config = dict(
    num_hidden_layers=16,
    hidden_size=160,
    num_attention_heads=2,
    num_key_value_heads=2,
    head_dim=64,
    intermediate_size=640,
    vocab_size=2048,
    hidden_act='relu',
    norm='layernorm',
    norm_place='pre',
    norm_eps=1e-05,
    positions='alibi',
    qk_norm=False,
    attn_scale=0.125,
    bias='all',
    tie_word_embeddings=True,
    parallel_block=False,
    init='uniform',
    init_std_qkv=0.037,
    init_std_o=0.00731,
    init_std_up=0.037,
    init_std_down=0.00327,
    optimizer='muon_variant',
    learning_rate=0.00659,
    lr_mult_qkv=0.7,
    lr_mult_o=0.782,
    lr_mult_down=1.5,
    beta1=0.9,
    lr_head=0.00812,
    warmup_steps=200,
    schedule='wsd',
    decay_fraction=0.561,
    decay_shape='pow',
    final_lr_fraction=0.0,
    batch_tokens=32768,
    max_seq_len=2048,
    doc_mask=False,
    train_tokens=263900000,
    max_steps=8054,
    dataset='wikipedia_en',
)
Each number is 500 + 50 x the weight over its row's rms, rounded and kept within 0 to 999. Layers, rows and columns count from 0. Numbers have three digits each. The size before them is the row's rms in percent of the matrix's.

# layer 3 MLP up, 640x160, rms 0.126, rows 470-487, columns 80-159
105:528451415511500460485455590470431382515405511440498521484546427445581614554588557445496546518539554465479518563437459485508516492504467441565402492443573539504530553571529536555560480508510492584556560567556466569528391550535471519509486448
104:469361455537514562514486481414469490536524544481496510417571489503444627536504546478565485506427537527415459486506563441528449483518459480492435502498584451522511543461424506545593460408556509530503420559517515414551369579501489570515482442
100:562423533415517561470517603465477490481631489469440455360512482540451531467519530507537458511560484492558473571509421522481510509444438463604476549455481538589483568479436493506527472489535441582491535406536567554492547504491458434548481551
097:438521602425463508510403611541508401539505537508472511505550458450547590458510478533423461441516453567493576533530541533474562536530471430457482468527532482497475515629512454546460529547514547559489496413606509508459534494444465453517614430
092:558598511426483494430466553487426582411533524548471485525530526566553557504513573487529433504496400544518540607504484458450517429508519512352482487463570485435422523531438502560480536498447501524456446448540522488496443530547515532514529472
096:580495515436543410557419500516633526468428438586555470483587487503483492450528558522560470488601498491478519452619542540489496532515578417511531450515469486470514567545522555597434464531486487485528515462452517506486519498502498475588519472
100:468392486442566485539577440425568504607518507465486533483487433530541591435474426512497477582489455435360511503488580337537532480552516470362556608544480480569551507439522512536440496431461469523487513507460550410444544539446513534492523528
095:493405510429494664479432505490494456459486495542480477483498531532597403483543544449447484473554484515434510454444558462468506539501510486535529583513448398446549629478501481510459589481466506442452480444584514537531428550494524477481504506
095:553582528462512501468530505434435534524510428456575477432496515499545591464559524542506481458601555421562493457453540413523538470524458496494536516426417413541508497459514552525457388487591514417568482537506424545466594484518554595515509469
087:493492500462463498461424511457461478521449544540475583515472458527481647487531533376441514497475509504467539492462557538461594479511568519466583516431468452508574566474460551441433490474556542609479579558434425487419535568458519450501533427
097:506447530464537537475510522334622565452481451540481571474563541508575510529494488482403500520446391463402457478544548561449523550470471519520497483523522553427483397519543574516475525499562515575523529526454424535518507471615493586477526469
100:494447630471476515515533458559570437450534453455470531454551510435528511469564474493452406478502495453523477551534397508498522461547417601471450431535497554485550495519509478539453457600471492439445416494551517486508517451545536536545537525
101:471522495513419499510487626406547509463473475521536529587494507405475544503528439535509579541441498468468542377428532467505532433465405484517561446533547534533450533531489522431556551504406522514508463447498550491465516571537519505483464526
109:539544592445430526523557465488496489549510439482523474458538515538463438582447496493425466438517548447523458557376447521479456468492495531569455507553406549571408494480445522416434420511452545483577538481501426498514476578527438479449515541
102:489594576549477484555580570543482460478518559516462503421498510461570544474541476460532386511400469536593420471411481452541576494368374437641440516488543555589489526536545441478455452498536469481512527485522506468521429465523472520504523534
104:402531540477529520540507511430497484481459486522526427532521558551566464554454513523523594538468453550485422451501425500462497424582486508549499504444530482457498453455542466458483463441597541568447466510449486503591457543385447577455497454
104:550487460513525515528463480505449541534550529467483464385475434468547560517605506462536525433433506586506510461504549399491498495515423513454534574498513471456492534448453557509502469561470553551427559552503432482519524459460488536449455573
112:463535491483527485491421477457489514369457492541413478450465543420539628427571430460536545516477483534492490474551548530544559446428527508540568523453480510553489549440549553530458568557533488419567574503507443415485574508501468559494522560
# layer 3 MLP down (transposed), 640x160, rms 0.0442, rows 470-486, columns 80-159
099:455510545479469462564516499512452495528547432537456506485403529479472550585503430501418596539476464475495498489627568544458417526493532508471612460520542543569447482553420427492564490417535526396468518472521531500476475610546498427467601466
088:614475439578519464440469446518497477505504465590500520539491510508447481522436455517491427467521482484506516466474505495498513547481561488510575512531480574417454563520382459492461547498550521431558521431436503431502507536537476522469508408
098:583449477504490454502540472571434618448437537426516493414429471495540453433510513517404577555474497512491542486603493501553591556535592464491497511550483469488554537488538443585454527476545545532511441442446578532486549478535543433544586496
106:476549601451570497446464408463512533438495602523517461566527571496464491475531482535567472475366573522462453498509478588478524541497509577366481495509531470538621485510532534462526508510494503376511540554586562520484487487549532469444506475
090:483511423491510509575481505494462453509551486498432598466456472483474446490384424450559617483592498379488516435527450594595557455577450497524490565571522516564537503442558462512560570452502409615576508495507451450455563576384551517473443523
090:578532472508555366576486475537514504486464443556461524530480495410443480557481485454439505535513526474513426370646410510382441558492505476448503477474490484586546419412518512548514461370445456546487480535461522514481518446528472615551569546
110:558413424431527574372542428453590452519464511513529464465440509546432518492500518463591456550489526501519539518587628375527521485392519442456513511463564483490510542516484471499450484474567524538490487510423507509451491502433587507525543548
095:521531515557503499505520541455566496546317553497392576515493394537523523522490483437546473407477527618523550494523523474561483519499524543492561559592541532538472435450432540450379536571482534503521435520503461531425465496506383417534434483
105:490425553529510513520396557540486533502515541475435463555554501489459391490433497537545538520399503522489476504497553560507521479459516555524506494622624488515441449486505417527478467504444491509447514533441561541520548492510503474540591479
093:422542506518528488502392553482590503496520537548478545487407459540519506563446435480455521566427513538491538474401516517436613429457525470552504521453562367553547524497462512548575428469401555458526487470517457436516554423432538500555490510
090:480434500480500473496540444515556501546554410471555488438476521415444486545478474490425433463474436490424433496603501469487466487451453506514460475529522570474582479524482517504465565473549593462482527508599550501544530557568407454470511529
094:524503518435605432470411475533441455498449515512478437487560468409508434572535525437484563421446517551418519541496555569504530529498495463454550628465488451429517489488509421513491516565537483494472541482616563454604583450544565491504450501
102:481504530590495589475495397511529407466477535586489475459534416541497552505516497528481461541542502503610465508507481551499440532409527480458516530465497546444482426546521492482412492393467462464502438379586502555556521478420481597576565394
110:535485583482493494519518555543499484508507417446440552424481481487499466507484472543413441476468489532492488526500524439562599457541487562622492416500440419612437548530475507435427551532402588515537495489524467554525545527547564469549453483
090:472492471495489491557487535515520498478517520563543461420481560537452437599442484513519602540570486485464498471542463449496506452491592527443421458475580489473591479424520483527531474482453613475495524531474469529582421482617440519498470514
104:495578446521479516414505511521507566490428474412478587404520554462427566494515516435560524533463456540405410515494525463479503483522609464426532535463485455496469403459515481495476506497491571460521465495451547478505652589455533566603463497
109:410510484487516506533531443534533415543484518470501434508582500546488464407539576501451593452583434459558482517510507437534549477538527444528501509436526584470577528513543497554455431571346410557606544502499503458576489561476523476531510588